config.yaml
n_layer: 14
d_model: 256
n_head: 4
n_kv_head: 2
head_dim: 64
d_mlp: 704
vocab_size: 1024
activation: "swiglu"
norm: "rmsnorm"
norm_place: "pre"
norm_eps: 1e-05
positions: "rope"
rope_base: 50800.0
rope_fraction: 1.0
qk_norm: false
attn_scale: 0.125
bias: "none"
tie_embeddings: false
parallel_block: false
init: "uniform"
init_std_qkv: 0.0355
init_std_o: 0.00671
init_std_up: 0.0355
init_std_down: 0.00671
optimizer: "muon_variant"
lr: 0.0118
lr_mult_qkv: 0.5
lr_mult_o: 2.0
beta1: 0.95
lr_head: 0.00673
grad_clip: 1.0
warmup_steps: 200
schedule: "wsd"
decay_fraction: 0.784
decay_shape: "linear"
final_lr_fraction: 0.0
batch_tokens: 65536
seq_len: 768
doc_mask: true
train_tokens: 225200000
steps: 3437
dataset: "wikipedia_en"
Each number is 128 + 24 x the weight over its row's rms, rounded and kept within 0 to 255. Layers, rows and columns count from 0. The size above them is the row's rms in percent of the matrix's.

# layer 11 MLP gate, 704x256, rms 0.158, rows 0-104, columns 128-191
size [ 99 104 100 108 101  99 101 104 101  97 102  95  94 100 101  99  98 103 102  98 102  98  96  99 100 101  94 103 105  99 102  95 102 100  99  98 103  98 107  87 100 102 100 101 101  97 105  93  96  96 101  96 102 103 100 102 103 103 103 100  98 100 103 103 102 101 101  90  97  95 103 100 106 101  99  99 104 102 100 103 102 100  99 101 101 103 101 106  97 100 103 109 101 100  95 103 103  98  97 105 102  95  97 103 108]
[[137 110 158 171  84 146 128  96 127 104 168 136 115 116  87 126 112 141 177 111 113 142 132 128  91 123 114 135 204 163 131  87 134 126  94 150 131 139 114 135 138  92 123  81 157 172 123  93 139 144 165 138 131 117 111 125 129 138 131 154 110 131 169 147]
 [140 103 141 182 122 119  92 153 145 154 129 156 112 146 125 135 148 117  96 110 168 134 143 148  94 101 109 182 158  81 165 146  88 108 121 111 122 130  93 125 105 114 149 121 106 126 135 117 133 149 109 123 118 148 107 148  35 138 134 104 127 110 137  83]
 [101 141 116 113  95 135 144 128 114 126 132 137 131 148 168 155 149 155 117 137  91 138 162 157 158 125 159 103 184 162 136 128 137 141 109 125 147 119 107 146 158 118 156 140  99 120 170 129 123 110 147 118 143 100 125 109  93 137 155 127  97  95 118 151]
 [128 121 121 135 110 129 109  97 135 118 155 117 140  85 117 153  99 114 124 135 122 126 130 158 170 116  86  75 126 150 140 110 129 137 155 137 106 117 117 146 115 151 138 136 179 181 168 102  94 104 112 140 138 120 142 129 122 134 114 133 116 101 139 153]
 [133 140 145  95 124 164 118 115 129 138 122 112 175 114 126 142 144 108 157 136 110  92  82 138 126 157 107 120 141 127 113 131 114 105 170 152 138 152  94 113 182 139 148 138 126 109 157 135 159 107  89 113 127 127 130 134 146  90 136 133 121  75  92  93]
 [133 160 159 161 174 114  56 187 140 136 137 125 132 119 103 154 140 148 129 145 118 117 182 152 125 131 119 145 150 141 155 125 104 141  97  86 146 119  92 153 126 106 135 124 157 128 166 114 104 131  98 122 107 119 134 135 100  70 154 133 123 133 100 130]
 [114 142 162 140 128 106 116 114 138 104 144 135 103 101 105 125  65 148 122 165 125  75 113 120  95 136 158 123 144 135 146 129 143 111 154  98 112 114 150 128 121 137 139 126 158 119 157 150 137 126 130 134  98  98 149  99 131 116 118  83 113 124 123 112]
 [149 153 140 143 149 130 129 115 130 141 123 131 109 133 105 119 122 129 128 135 107 138 157 136 105 135 131 125 119 115 156 100 130 134 122 105 175 162  99 137 122 106 142 126 129 164 123 143 190 112 217 156 164 133 111 136 114 109 155 133 126 123 124 129]
 [133 125 101 121 129 122 104 141 131  94 133 148 124  98  91 142 106  89 124 118 140 114 120 163 146  68 140 128 125 162 122 138 106 132 107 198 180 133 123 121 113 137 103 116 162 124 133 163 169  96  99 116 141 152 102 104  82 120 140 105 135 143 118 140]
 [116 122 128  92 110 142  99 150 109 104  91 123  78 174 100  93 136 101 120 140 110 102 169 142 159 135  91 127 170 103 111 114  80 145 126 108 119 182 105 109 151 129 109 124 167 113 139 149  88 143 148 143  95  84 116 181 126 145 127 136 141 115 137 123]
 [146 125 114 150 125 123 166 154 141 129 150 120  98 132 115  65 120 136 160 135 139 180  83 128 153 100 132  95  97 183 122 114 120 118 163 110 119 118 154  74 135  99 112 159 175 118 129 165 165 114 102 111 137 174 114 181 165 156 113 160  97 135 112 105]
 [129 126 141 175 173  99 131 106 122 122 168 139 159  75 100 130 155 124 162 115 130  93 141  84 149  98 120 168 163 103 130 156 137 119 130 144 145 109 116 127 121 126 128 118 124 108  88 154 133 132  91 126 127 138 114 137 120 142 130  98 128 105 115 167]
 [122  99 172 174 103  93 110 128 101 118  97 118 109 122 104 152 142 142 160 162 182 155 174 138 135 129  95 150 119 104 120 127 170 152 153 133 122 131 146 173 138 119  93 125 136 135 136 139 114 165 126  93 111  96 127 117 121 124  89 108 156 113 103 141]
 [104 122 176 133 137 140 123 134 146 109 120 109  85  96 127 135 119 155 113 138  97 139 108 144  91  95 139 110 183 149 143 124 125 143  99 140  91 104 104 111 118  92 124 134 116 160 132 138 137 134 144 145 126 187 131 134 147 156 127 151 153 149 152 148]
 [147 141 130 161  91 141  84  51 114 122 135 115 137 123 157 154 134 108 159 106 163 133 114  96 148 133 140  74  83 144 111 164 170 162 150  99 104 100 105 139 125 125 183 152 124 129 130 165 148 145 120 149  89 107 152 153 113 136  90  96 137 118 111 126]
 [162 160 100 100 106 118 138 122 123  77 152 126 165 127 128 138 125  96 165 116 155  83 107 113 120 135 136 169 120 108 116 114 141  88 140 143 111 149 128 115  99 122 118 118 127 138 158 146 157 162 116 145  97  95 129 142 104 127 182 143 129 138  74 154]
 [165 162 142 162 110 155 111 105 151 108 149 117 166 131 124 118 100  96 115 103 131 131 128 140 101 135 110 134 111 155 120 107 134 100 151 157 152  84 169 157 149 141 119 160 178  72 147 117 105 113 132  97 187 115 137 136 105 142  88 146 104 134 127 125]
 [ 97  77 120 128  83 155 139 116  92 123 131 148 111 103 141 110 139 111 137 106 166 112 131  74 133 147  77 110 105 115 132  98 150 154 101 160 175 127 143 105 116 127 124 134 124  99 137 111 129 113 129 119 128 131  77 123  86 124 124 166  84 146  92 114]
 [114  98  98 116 110 181 129 154  97  98  95 156 149 157 117 122 111 130 116 127 136 120 112 159 145 126 148 156 177  97 125 102  87 121  82 176 115 125 115 136 148 117 118 149 136  77 132 127 112 129 156 128 118 147 155 119 115 162 132 104  79 141 122 140]
 [154 107 156 111 159 129 118 143  97 152 166 162  84  76 129 133 122 120 110  87 134 122 122 118 130  63 130 163 125 106 154 140 146 124 136 182 106  98 128 128 134 157 106 124 126 114 155 131 129  86 117 130 105 155 120 111 136 131 160  69 144  94 144 156]
 [118 146 131 119 149 128 141  99 107 120 101 160 134 156  92 104 118  95 125 117 150 130  89 122 163 138 110 146 135 122 152  93 130 141 146 131 136 128 111 135 149 144 164 158  84 163 192  91 112 108 139 141 111 151 128 125 142  99 155 110 103 130  88 142]
 [ 92 184 124 109 143 175  92 177 109 168 122 118 125 143 135 130 132 136 120 115 101 149 157 123 125 157 139 102 147 116 135 122 103 130 124 106 128 122 114 149 134 119 132 149 154 135 170 106 133 133 146 122 145  96 154 135 118 173 125 151  94 187 107 113]
 [110 103 112 143 116 121 128 118 124 112 133 123 137 126 125 131 141 135 103 140 140 123 114 123 113 160 138 137 123 114 128 137 145 129  82 148 158 129  98 148 114 122 157  98 180 111 148 155 114 156 154 173 157 146 132 142 156 146 111 174 127 171 164 122]
 [132 135 139 134 146 141  87 119 142  99 129 146 139 127  91  87 125 130 162 120  95 122 123 134 156 139 118 137 139  84 173 178 127 129 130 116 172 123 149 152  75 114  99 138 127 168 113 111 162 145 126  99 159 113 170 134 128 139  99 178 114 130  81 145]
 [114 124 102  79 127 150 112 159 133 142 129 118 134 153 142 152 173  88 196 145 142 131 118 121 136 109 153 129  97 137 153 171 119 151 109 115 159 128 126 114 158  66 156 109 102 111 138 133 130 186 122 147 157 134 161 141 131 127  89 120 108 152 170 153]
 [125 128 132 118 137 124 132 138 140  91 158 117  99 145 185 140 117 104  82 117 139 178 111 117  94  96 163  93 105 153 166 112  90 111 103  98 111 177 107  82 137 128 133 133 117 107 146 113 140 140 109 122 132 157 133 143 105  99 140 129 132 125 138 115]
 [177 123  91 130 109 129 112 119 137  87 151 158 131  99 132 127 127 129 116  95 122 155 143 107 111 136 131 123 162 135 159 171 104 143 124 123 183 171 112 137 157 113 143 112  97 113 108 125 128 140 144 163 163 115  98  61 194 149 162 128  94 129 107 101]
 [151 122 143 104 112 136 132 130 101 107 119 105 126 171  97  61 151 147  85 147 145 135 133 172 112 125 127 124 131  95 114 147 122 128 174 109 155 112 146 124 101 165 116 153 112  89 114 140 100 113 143 121 107 150 105 171 103 145 128  95 137 112  91  93]
 [142  96 130 176 121 128 131 110 105 139 148 170 115 149 137 105 151  90 125 125 110 160 134 134  94 120 171 163 141 137 116 142 128 148  96  94 186 142 140 141 125 124  94 121 140 115 167 110 114 146 186 124 126  74 144 128 150 117  88 151 111  93 121 146]
 [139 121 127 156 185 133  95 105 118  66  93 140  61 118 157 108 122  57 100  98 136 146 127 126  77 144 153 140  91 117 146 167 134  83 141 125 118 129 118  96 101 110 166 140 143 116 140 125 117 153 117 135 115 138 163 125 154 122 127 131 129 126 118  82]
 [141 130 120 121  86 139 109  77 104 150 159 119 165 156 101  98 104 124 130 115  81 148 107 117 139 108  95 110 136 172 115 121 126 138 118 145 155 124 108  87 120 140 132 128 122 153 118 119  95 123 128 141 111 138 126 148  80 141 107 154 156 130 158 147]
 [147 111 129 135 128  99 115 106 109  82 107 180 114 125 164 117 117 112 140 149  71 152  85 104 162 122 133 142 159 154 100 106  96 177 138 133 156 135 126 155 146 143 120 135 129 111 127 156 132 134 132 134 165 135  77 127 143 145 140 124 120 104 139 122]
 [142 101 132 110 108 116 109 127 137 129 160 106 156 146 122 100 123 105 157 117 131 122 110 102 164  96 147  92 110 139 116 108  94 121 115 134 183 164 160 119 120 129 112 131 114 117 118 111  99  90 166 180 103 133 119 114 124 171 107 117 110  91  96 115]
 [166  88 158 142 146  96 136 132 140 118 109 130  93 141  87  81 138  89 109 133 110 132 144 126 124 143 133 100 110 122  98 135 129 112 122 134 124 120 133 158 106 141  71 102 129 145 127 127  96 194 109 107  81 109 151 118 106  97 157 112 105 116 104 115]
 [126 140 143 142  91  83 127  96 126 144 136  97 142 103 119 113 122  85 137  92 131 107 126 118 158 126 124 162 104 154 114 137 150 148 154  92 113 160 120 138  76 125 136 157 183  86 143 110 161 153  96 101 116 123 117  92 127 107  95 127 115 132 103 109]
 [147 167 121 136 132 122 137 127 149 108 145 138 129 138 129 138 106 108  97 111 141 134 110 102 104 130 111 125  92  88 115 147 149 154 121 150 163 169 154 151 122 132 131 125 128 112 132 113  97  78 105 167 115  97 119  98 116 171 155 139 119  94 102 104]
 [101 120 153 100 154 132 168 130 146 126 151 143 146 153 139 116 116 118 123 114  99 161 135 133 125 139 142 165 122 114 162 110 120 137 138 166 108 111  90 142 156  95 132 167 122 156 158 120 133 144 130 115 158 150 100 121 136 150 132 180 127 103 168 137]
 [100 101 175 116 142 136 163 120 109 100 160 157 113 170 103 154 134 125 137 117 123 128 133 144 122  94 130 122 135  92 120  97 150 120  95 143 106  82 176 146 135 139 136  71  82 138 120  79  85 125  69 119  99 139 145 168 115 119 107 124 149 110 125 132]
 [157 144 124 166 133 124 129 149 144 104 134 153 135 129 158 180 152 108 150 154 124 154 131 145 152 125 137 103 116 108 132 139 110 115 128 134 126 128 106 174 120  94 129 110  97 133  88 154 108 145 159 148  87 167 138 166 127  95 152 134 179 125 120 116]
 [126 116 178 139 113 137 171 130 135 136 145  96 129 176 161 167 120 140 129 112 150 118 116 106 112 148  94 132 133 194 200 113  85 103 128 138 114 109 142 142 175 145 147 144 126  97 156 130 132 106 124 117 140 110 102 124 128 152 160 131 127 118 119 113]
 [116 129 149 117  80 181 139 140 116 123 114 165 155 145 109 148 120 146 102 144 135  98 151 122 178 102  90 121 111 102 114 163 131 121 179 130 101 116 134 142 113  60 125  93 114 110 118  77 114 195 109 107 128 116 134 145 132 119 115  77 149 135 113 152]
 [101 105 100 120 104 157  98 152 125 147 139 155 110 110 104 132 148 165 118 145 138 149 153 103 123  97 136 129 133 141 141 109 161 100 168 152 105 101 169  81 145 152 139  93 111 112 133 125 167  91 140 101 163 121 108 169  83 139 134 107 103 142 156 148]
 [ 88  92 137 152 119 117 121 158 120 136 156 141 103 159 147 106 112  83 123  71 123 141 118 147 145 162 109 118 136  94 149 129 137  98 152 155 121 131 124 133 161 137 122 104  89  90 108 165 137 100 112 150 121 175 109 129 120 169 148 127 151  91 118 144]
 [135 136 126 143 116 138 152 112 139 135 115 131 159 123 129 120 117 119 126 137 112 132 120 138 122 144 112 147  99 119 138 125 105 128 110 128 148 151 142 122 139 115  99 141 139 122 113 170 106 122 135 160 125  94 156 173 147 118 152  80 108  83 187 170]
 [ 93  99 113  88 105 129 153 117 133 100 123 151 123 129 142 151 135  93 125 111 104 160 117 106 139 110 145 110  86  90  93  93 119 110 139 112 149 113 164  87 156 164 119  72 115  97 153 128 148 110 145 120 173 102 171 168 139 144 107 177 127 145 104 158]
 [151 124 156 154 149 119 116 120 159 152 115 134 124 112  94 138 188 123 146 147 139 113 125 154 137  67 120  94 144 176 139 133 111 143  95 139 154 128 132 140 129 129 134 139 125 110 102 101 127 140 112 176 124 127 114 183 119 144 104 153 100 113 136 145]
 [117 121 133 118 150 113 128 112 137 110  92 140 143  95 125 124  84  84 100  94 115 111 133 111 132 138 122 119 116 142 136 150  89 160 143  80 135 132 135 116 173 134 101 109 164 145 118 113 123 108 130 105 124 168 110 124  54 153 148 132  78  95 128 183]
 [ 81 130 138 138 143 128 160 121 103 173 116 130 149 143 116 124 113 119 126 146 115 118 134 138 100 100 169  89 165 122 124 177 142 168 144 129 139 136 142 126 100 118 111 109 154  94 101 103 124 109 151 131 157 123  74 156 156 109 113 145 160 155 132 131]
 [122  51 128 165 130 102 128 134 117  94 139 100 129 157 155 138 107 116 172 111 162 125 105 134 137 104 114 113 115 102 128 166 116 102 150 113 151 160 143 112 146 132  95 156 111 121 128 158 126 104 140 102 157 140 167 166  65  97 119 119  88  87 136 155]
 [139 110 168 128 147 112  78 119 149 133 123  89 101 138  99  98 100 177 112 147 169 157 114 169 175 132 132 134 130  93 167 124 148 123 120 113 132  98 118  95 118 126 160 153 125  98 176 124 121 123 143 140 138 152 112 103 108 115 112 141 107 147 111 125]
 [129 138 106 150  92 151 123 148  95  96 142 154 164 110 111 158 181 135 108 128 162 122 165 129 170 140 168  95 113 121 120 121 127 117 124 148 166 158 129 144 133 121  94 134  76 123 128 113 108  89 141  82 155 126 140 140 111  85  99 151 137 135 143 118]
 [122 128 135 132  97  86 140 127 115 147  94 156 113 113 111 100  76 165 103 139 128 149 135 119 120 112 156 110 140 157 161  95 155 129 110 137 144 154 151 127 132 110 108  91 151 126 110 126  99  90 139 151 115 147 168 132 103 161 101 133 116 138 111 133]
 [111 143 117  86 119 115 137 164 156 208  82 159 141 139 104 122 128  87 118 157 161 135 134 148 119 122 172 132 131  92 131 111  99 162  83 150 170 164  94 181 158 159 117 126 139 159 101 149  76 142 129 131 105  99  96 139 104 169 159 105  85 115  90  92]
 [133 149 116 132 140 142 140 118 132 121 123 140 131  89 113 140 141 115 167 139 145  88 135 156 136 134 150  95 102 146 100 166  93 152 108 166  97 167  92 123 140 107  98 160  98 137 143 140 125 124 132 132  80 156 145 136 198 155 128 145 119 141 152 121]
 [ 95 133 146 142 132  78 105 169 128 195 196 150 134 109 130 156 162 113 128 106 121 107 132 164 128  95 139 123 103  94 130 100 138 129 123 116 127 155 146  83 119  74 132 134 112 100 144 107 133 117 121 161 143 130  60 121 113 134 150 130 139 112 130  58]
 [140 128 145 173 168 116 165 139 112 158 138 131 119 142 157  78 172 116 121  90 145 106 124 104 146  90 108 151 154 126 159 134 106 138 124 142 135 116 148 166 132 105 135 160 136 134 173 131  88 168 116 153 148 128 155 104 147 110 113 108 104 122 125  88]
 [148 120 157 134  96 176 124 129 101 137 137 170 146 154  95 145 130 143 137 115 160 114 141 150 137 165 130  88 152 125 148 138 151 162 123 125 122  82 125 125 165 129 177 104 152 168 142  96  84 156 162 101 166 157 110  87 117 124 107 103  83 152 134 127]
 [151 136 121 159 116 175 133  56 136 108 137 107 183  90 115 165 108 187 163  77 120 138  90 112 144 145 133 116  82 143 151  75 128 133  87 169 123 180 142 115 131 103 120 145  99 150 125 146 164 108 167 127 128 122 175 144 119 135 149 147 122 150 140 143]
 [129 132 153  91 123 166  97  77 136 176 164  98 122 136 104 128 141 119 104 112 131 122 167 129 112 131 116  89 126 126 145 117 135 162 108 143 158 130 169 136  83 111 107 160 133 120 171 153 116 129  95 156 117  81 111 111 152 130 162 142 120 118 133 120]
 [120  96 118  99 160  97 108 135 122 143 143 133 167  78 141 155  95  96 132 115 148 175 103 175 156  84 112 130 125 144 155 107 151 109 150 136 107 119  80 130 121 112  99 116 115 180 131 136 119  90 150 123 106 152 110 133 177 120  93  84 114 154 114 142]
 [117  82  96 119 116 117 124 123  99 120 106 151 136 125 145 133 153  93 154 134 149 145  88 106 122 133 121 137 123 101 121 100 117 164  94 133 156 153 130 130 162 149 154 130 105 111 143 118 116 107  68 103 157 138 134 105 119 111 166 156 109 103 151 127]
 [129 121 172 142 134 120  93  96  91 112 117 127  98 144 103 106 136 108 142 134 139  99 138  73 144 126 136 159 133 176 117 123 166 110 154 172 137 138 127  84 134 123 130 171 181 108 127 137  91 151 150 175  96 128 154 105 140 168 154 165 118 141 118 114]
 [129 135 170 114 138 111 167 134 118 123 129 175 129 167 114 133 119  99  75 139 151 148 182 137 104 123 135 106 155 139  97 160 123 164 119 112  99 122 139 168 116  89 100 136 124 125 152 156 186 131 148 164  92 125 131 167  96 172 133 102 126  82 103 141]
 [ 96 137 124 166 139 119 135 161 146 163 134 118 116 102 164 120 114 130 136 118 107 156 133 110 121 119 139 102 142  91 150 131 105 162  90 114 113 145 132 123 123  93 140 149 112 133 168 137 104 153  86 140 121 131 146 136 140 165 150 176 130 136 132  93]
 [125  88 119 165  82 146 115 114 163 115 154 126 103 147 115  93  81 116 140 146 165 140 145  92 124 103 104 115 113 117 131  99 137 131 114 162 146 141 128 184 138 121 155 164 117 107 108 112 108 127 124  70 106 110 128 132 134 129 111 152 101 119 108 144]
 [115 153 112 146  81 145 111 131 117 109 131 125 153 112 131 134  81 117 140 142 111 148 129 108 161 142 112 103 133 134 135 140  98 155 112 140 149 132 135 171 130 121 134 161 165 118 193 177 128 168 118 152 105 137 123 144 117 123 155  99 169 122 111 139]
 [ 95 123 103 138 114 144  97 149 113 102 124 114 109 124 123 116 123 157 133 132 138 134  83 118 107 155 120 164 146 121 143 125 143 139 117 111 163 110 111 137 136 102 158 163 102 130 154 113  96 151  89 122  85 143 128 117 117 108 132 127 144 144 169 101]
 [ 79 182 118 150 112 142 155 107 142  93 143  98  96  88 119 133 116 134 127  99 153 126 122 118 162 107 103 136  75 129 129 123 128 112 142 114 192 138 137 125 112 117 113 138  89 109 103 140 110 157 127 174 144 116 115 142 134  88 112 129 132 128 120 127]
 [ 94  87 126 144 146 137 157 122  85 109  95 118 174 115 144 155 120 159  74 135 155 114 146 123 144 122 151 120 115 152 142  98 182 106 120 132 142 111  99 139 106 126 148 152 165 130 135 173 108 109 151 114 144 100 153 105  94 120 109 106 131 155 183 150]
 [160 149 138  62 114 116 137 135 101 110 140 130 122  82 119 149 144 116 146 121 125 109 153 105 117 141 101 131 161 126 161 145 149 135 131 125 172 157  93 115 134 111 138 163 121 156 171 164 126 147 115 156 149 173 107 102 113 150 161 129  88 113 145 169]
 [138 112 117 136 116 151 137 139  83 147 135 187 108 157 133 163 119 109 156 116  83 154 167 145 122 123 136 131  97  98 122 144 136  87 115 137 116 119 139 118 199 104 156 114 174 137 124 163 147 136 163 118  85 150 126 102 116 123 173 150 123 120 133 106]
 [128 142 123 138 137 166  60 113 116 183 142 114 116 152  96 146 132 125  90 146 126  75 163 128 188 126 100 156 154 127 134 121 131  77 127 130 114 126 126 171 134 171 117 158  93 115 123 141 106  67 148 120 135 162 145 102 133 123 133 141  98 131 140 138]
 [129 121 109 111 108 140 134 130 154 155 138 117 164 125 109 142 143 157  93 118 149 192 113  96 100  94 168  98 174 167 110 141 153  61 101 120 159 145 150 146 133 142 138 152 140 115 138 101 146 167 132 144 118 144 128 155 148 145 142 104 148  73 132 153]
 [101 130 178 132 170 135 106 139 108 119 126 149 144  92 128 116 111 161 113 161 156 169  91 119 112 128 114 123 132 143 134 123 110 105 141 139 129 114 197 137 104 134 139 152 126 118 125 101  94 141 124 147  81 128 117 141 102 137 141 104 127 143 118 125]
 [171 161 145 150 131 123 123 144 123  85 120 186  98 154 114 133 138  87 120 110 112 123  86 138 150 127 174 118 145 143 139  75 140  81 133 122 106 129 125 112 132 111 112 118 110 127 176 158  81  99  98 159 102 120 152 120 135 118 159 125 105 138 141 122]
 [106 208 118  82 100  96  88 125 137 123 118 111 190 139 128  94 106  93 126 173 144 116 139 149 143 112 153 133 143 136  98 151 136 131 128 137 120 175 143 177 130 129 107 124 158 110 124 106 101 153 128 147 143  88 103 159 132 125 112 109  75  70 138 105]
 [118 131 117 164 163 105 145 149 160 145 141 132 129 149 127  75 143 126 132  91 160 111 116  89  79 139 106 107 135 105 156 109 106 123 107 157 126 170 157 144 132 122 113 153 126 133 115 166 117 123 102  91  90 181 102 131 132 136 121 106  69 101 131 135]
 [124 137 118 118 136 110 123 134 125 132 154 103  96 185  78 131 121 139 135  98 121 176 149 133 144 114 103 141 173 127 139 155 130 170 116  76 139 138 139 137 147 103 110 148 178 119 151 124 152 131 147 138 128 141 122 150 121  74  81  89  98 140 106 158]
 [117 186 135 127  87 119 145 128 140 145 126 102 108 147 111 110 141 111 164 146 143 139  88  91  96 142 112  92 121 133 112 132  99 148 128 104 193 116 146 134  96 159 131 109 142  95 139 102 125 120 148 195 140 163 128 137 117  84 143 140 121 150 139 109]
 [116 124 123 143 103 147  97  88 104 120 108 110 129 137 119 150 167 121 144 114 118 152 120 122 111 146 101  91 105 101  58 114 126 136 128 129 145 121 130  96 145 159 149 110 146 116 143 138 126  94 133  98 180 114 143 140  79 109 136 113 116 138 128  85]
 [146 135 143 161 141 110  46 112 101 154 116 136 140 127 116 102  93 114 142 156 107 135 104 116 120 101 148 114 157 164 140 106 144 100 122  89 180 139 130 125 120  81 145 129 150 185 141 153 119 134 151 101 143 145  81 138 130 124 158 139 135 100  82  88]
 [113 126 137 108 118 137 107 121  83 112 113 160 168 132 131 132 115 126  76 108 120 133 142 110  98 162 149 122 120 103 118 116 138 144 151 121 179 143 150 134 112 123 119  85 120 145 133 135 125  89 177 133 128 117 122 130 122 113 129 116 118 164 139 119]
 [127 100 112  99 118 134 118 133 147 100 100 170 122 139 131  97 112 100  61 104  98 110 134 139 144  94 142 156 126 128 153 112  67 119  81 146 107  92 136 118 104 117 173 131 129 132  86 136  88 139 136 132  98 117 116 129 173 104 128 161 103 142 107 124]
 [135 117 129 123 114  77 171  92 112 123 134 123 146 123 116 157 139 130  78 131 119 120 147 135 122  99 120 166 159 108 159 129 122 147 144 167 119  89  99  88 101 150 114 109 113  69 135 139 152 122 115 133 100 129 133 150 144 150 153 139 129  97 101 101]
 [118 143 124 143 111 113 131 116 142 118 140 172 188 106 133 113 106 148 119 158 163 133 164 144  90  96 167 152 127 114 131 117 160 165 133  72  96 146 139 145 107 139 114  96 101 115 157 152 136 129 164 144 153 146 152 171 130 138 112  86 134 160  71 124]
 [ 99 152 123 156  94 146 159 128 170 165 126 133 108  92 174  87 127 148  91 108 109 127 158 130 139 105 151  92 111 136 107 126 137 110 110  79 101 124 102 158 124 156 105 140 102 124  88 121 131 144 119 136 144 146 138 197 166  93 112 122 131 145 128  54]
 [109 139 130 148  96 110 137 137 187  75 173 129 162 149 155 147 153 168 104 127 128 124  84 119 180 130  82 107  96 106 157 125 132 120 145  97 135 140 123 104  99 167 131 140  86 163 198 168 144 109  91 168 140 124 135 124 160 146 103 103  80 109 100 117]
 [147 116 167 164 102 136 133 127 152 151  87 161 158 126 176 136 137 119 147 156 120 162 142 136 130 111 191 153 113 157 143 103 131 123 118 147 138 133 119 142 114 151 126 126 192 119 161 127 143 116 162 146 111 172 136 164 141 135  90  95 127 172 107 115]
 [ 87 103 153 115  92 135 133 129 112 148 150 138 148 131 141  62 148 124 154 149  79  94 180  55 143 132 138 137 132 132 150 112 148  80 127 122 114 143 144 139 112 119 134 111 107 142 105 147 106 156 107 120 104 110 120 169 145 117 104 144 168 130 123 133]
 [103 164 158  90 135 124 103 162 134 141 108 113 128 143  79 120 107 137 102 161  85 128 109  96 112 133 123 138 135 156 181 123 132 136 166 113 148 152  74 130  86 158 103 134 128 134 105 137 141  67 125 130 171 121  98 129 138  99 112 100 176 116 129 112]
 [139 134 120 105 169 126 121 124 159 131 159 115 138 127 145 138 150 135 135 120 155 152 134  94 142  90  72 123 160  91 143 147 151 106  93 104 144 147  79  65 151  77 132 149 145 110 128 128 146  86 153 125 156 116 140 131 135 188 134 120 136 144 147 153]
 [ 92 117 107 161 100 128 143 152 150 135 152 131  88 137 165  82  86 127 103 148 110 107 159 124 142 153 133 118 141 114 138  81 121 104 139 152 146 126 165 115  81 155 122 129 123 143 116 144 149 142  83  86 108 105 113 143  93 136 139 127  77 131 113 137]
 [133  99 129  95  92 180 108  82 119 171 120 131 132 141 106 152 147  98 188 144 128 149 129 130 116 127 135 157 132 105 120 105 144 124 112 141 133 174 129 130 121 131 159 145 125 147 164 119 121 138 129 122 138 148 104  75 120 113 143 167 107 108 147  80]
 [118 131 122 147 110  72 106 130 117  94 124 113 156 131 125 110 127 127 119  93 138 121 122 132 115 117 153 176 115 158 144 137 125 147 183 139 113 114 137 125 144  59 161 169 131 127 129 124 158 120 150 120 107 140 112 120  82  65 109 143  98 103 100 111]
 [ 66 110 132 100 126 163  97 130 115 143 111 124 119 122 118 144 120 122 118 115  87  97 164 109 100 101 121 121  96 123 124 126 122 109 129 137  97 124  97 154 170 145  89 110 150 124 175 101 112 167 147 158 109 163 166 105 125 152 144 200 119 160 153 125]
 [157 105 147 138 119 141 127 132 157 144 181 104 155 147 152 160 145 157 152 126 106 106 131  94 130 163 132 110  96 124 134 122 135 120 158 162  96 105 136  63 146 155  98 124 158 114 146 104 120 137 113 124 145 158 158 110 115 122 141 153 120 144 175 135]
 [161  99 101 156 106 140 151 135 137 140 120 105  91 145 127 136 114  98 158 183 123 100 104 134 154 137 145 116 141 149 130 146 119  70 128 165 149 116 147 110 107  83 181 122 130  96 156 158 116 104 128 118 121 145 128 134 123 137  96 124 114 120 110 130]
 [ 92  89 144 155 142 128 123 163 127 148 147 120 201 129 132 127 175 143 133 105 103  97  88 139 138 123 149 105 142 114 133 153  81 150 111 155 128  80 158 120 156 137 109 122 136 143 154 105 106 155 136 181 117 156 125 141 110 150 139 143 145 138  95  93]
 [132 136 138 172 184 129 106 130 121 126 142 141 123 136 165  87 131  87 111  86 114 129 148 116 138 142 142 139 157 132 136 127 116 139 163 116 166 145 127 111 118 140 124 123  71 118 167 132 131 143  97 158 133 128 119  72 152 151  86 140 128 129 107  99]
 [117  84 114  91 130 168 114  81  66  89 105 135 119 144 121  96 144 104 113 140 155 122 123 140 129 159 147 104 123 122 146 135 152 122 130 106 133 158 144 129 114 178 144 139 138 104 146 164 154  89 132 108 129 132  99 106  72  86 149 152  62 109  97 130]
 [128 103 133 172 106 163 152  95 139 123 119 133 143 145 121  98 123  94  96  89 118 151 142 111 138  97 116 142 150 118 175 150  99 138 138 111 140 127 118 114 117 158 102 139 112 144 119 113 124 116 124 128 149 148 116  98 120 102 168 145 126  78 153 120]
 [154 153 108 161 111 141  86 153 120 111 122 132 115 130 111 143  95 173 127 102 111 140 126 128 200 150  83 109 163  52 102 123  93 101 156 131 104  92 114 147 160 111 123 157 108 131 123 126 128  96 142 160 145 102 127 109 104 117 113 159 148 110 104 110]
 [105 112 130 158  77 135  99 128 123  90  70 101 153 162 115 122 161 146 124 103 146 153 146 142 112 109 126 121 155 110 119 105 136 120 124 106 139 123 107 122 124 121  82 138 132 127 117 101 115 129 126 127 119 139 148 114 121 138 112 155 128 137 128 147]
 [132 128 138 157 160 106  96 143 144 144 130 118 124  79 147 113 148  97 120 143  99 167 105 122  83 116 116 118 110 130 131 122 138 143 134 106 134 122 119 146 120 158 146 144 160 159 133 132 101 158 157 125 136 111 124 103 152 141  84  83  83 182 132 173]
 [108 100 122 125 145 167 111 151 174 104 104 126 139 126  90  98 120 105 129 149 138 173 126 125 178 123 119 146 148 133 119 111 107  75 142 144 133 117 124 132 153 127 130 145 176 117 149 113 122 122 129 102 159 138 156 120 141 159 106 158 103 139  90 140]]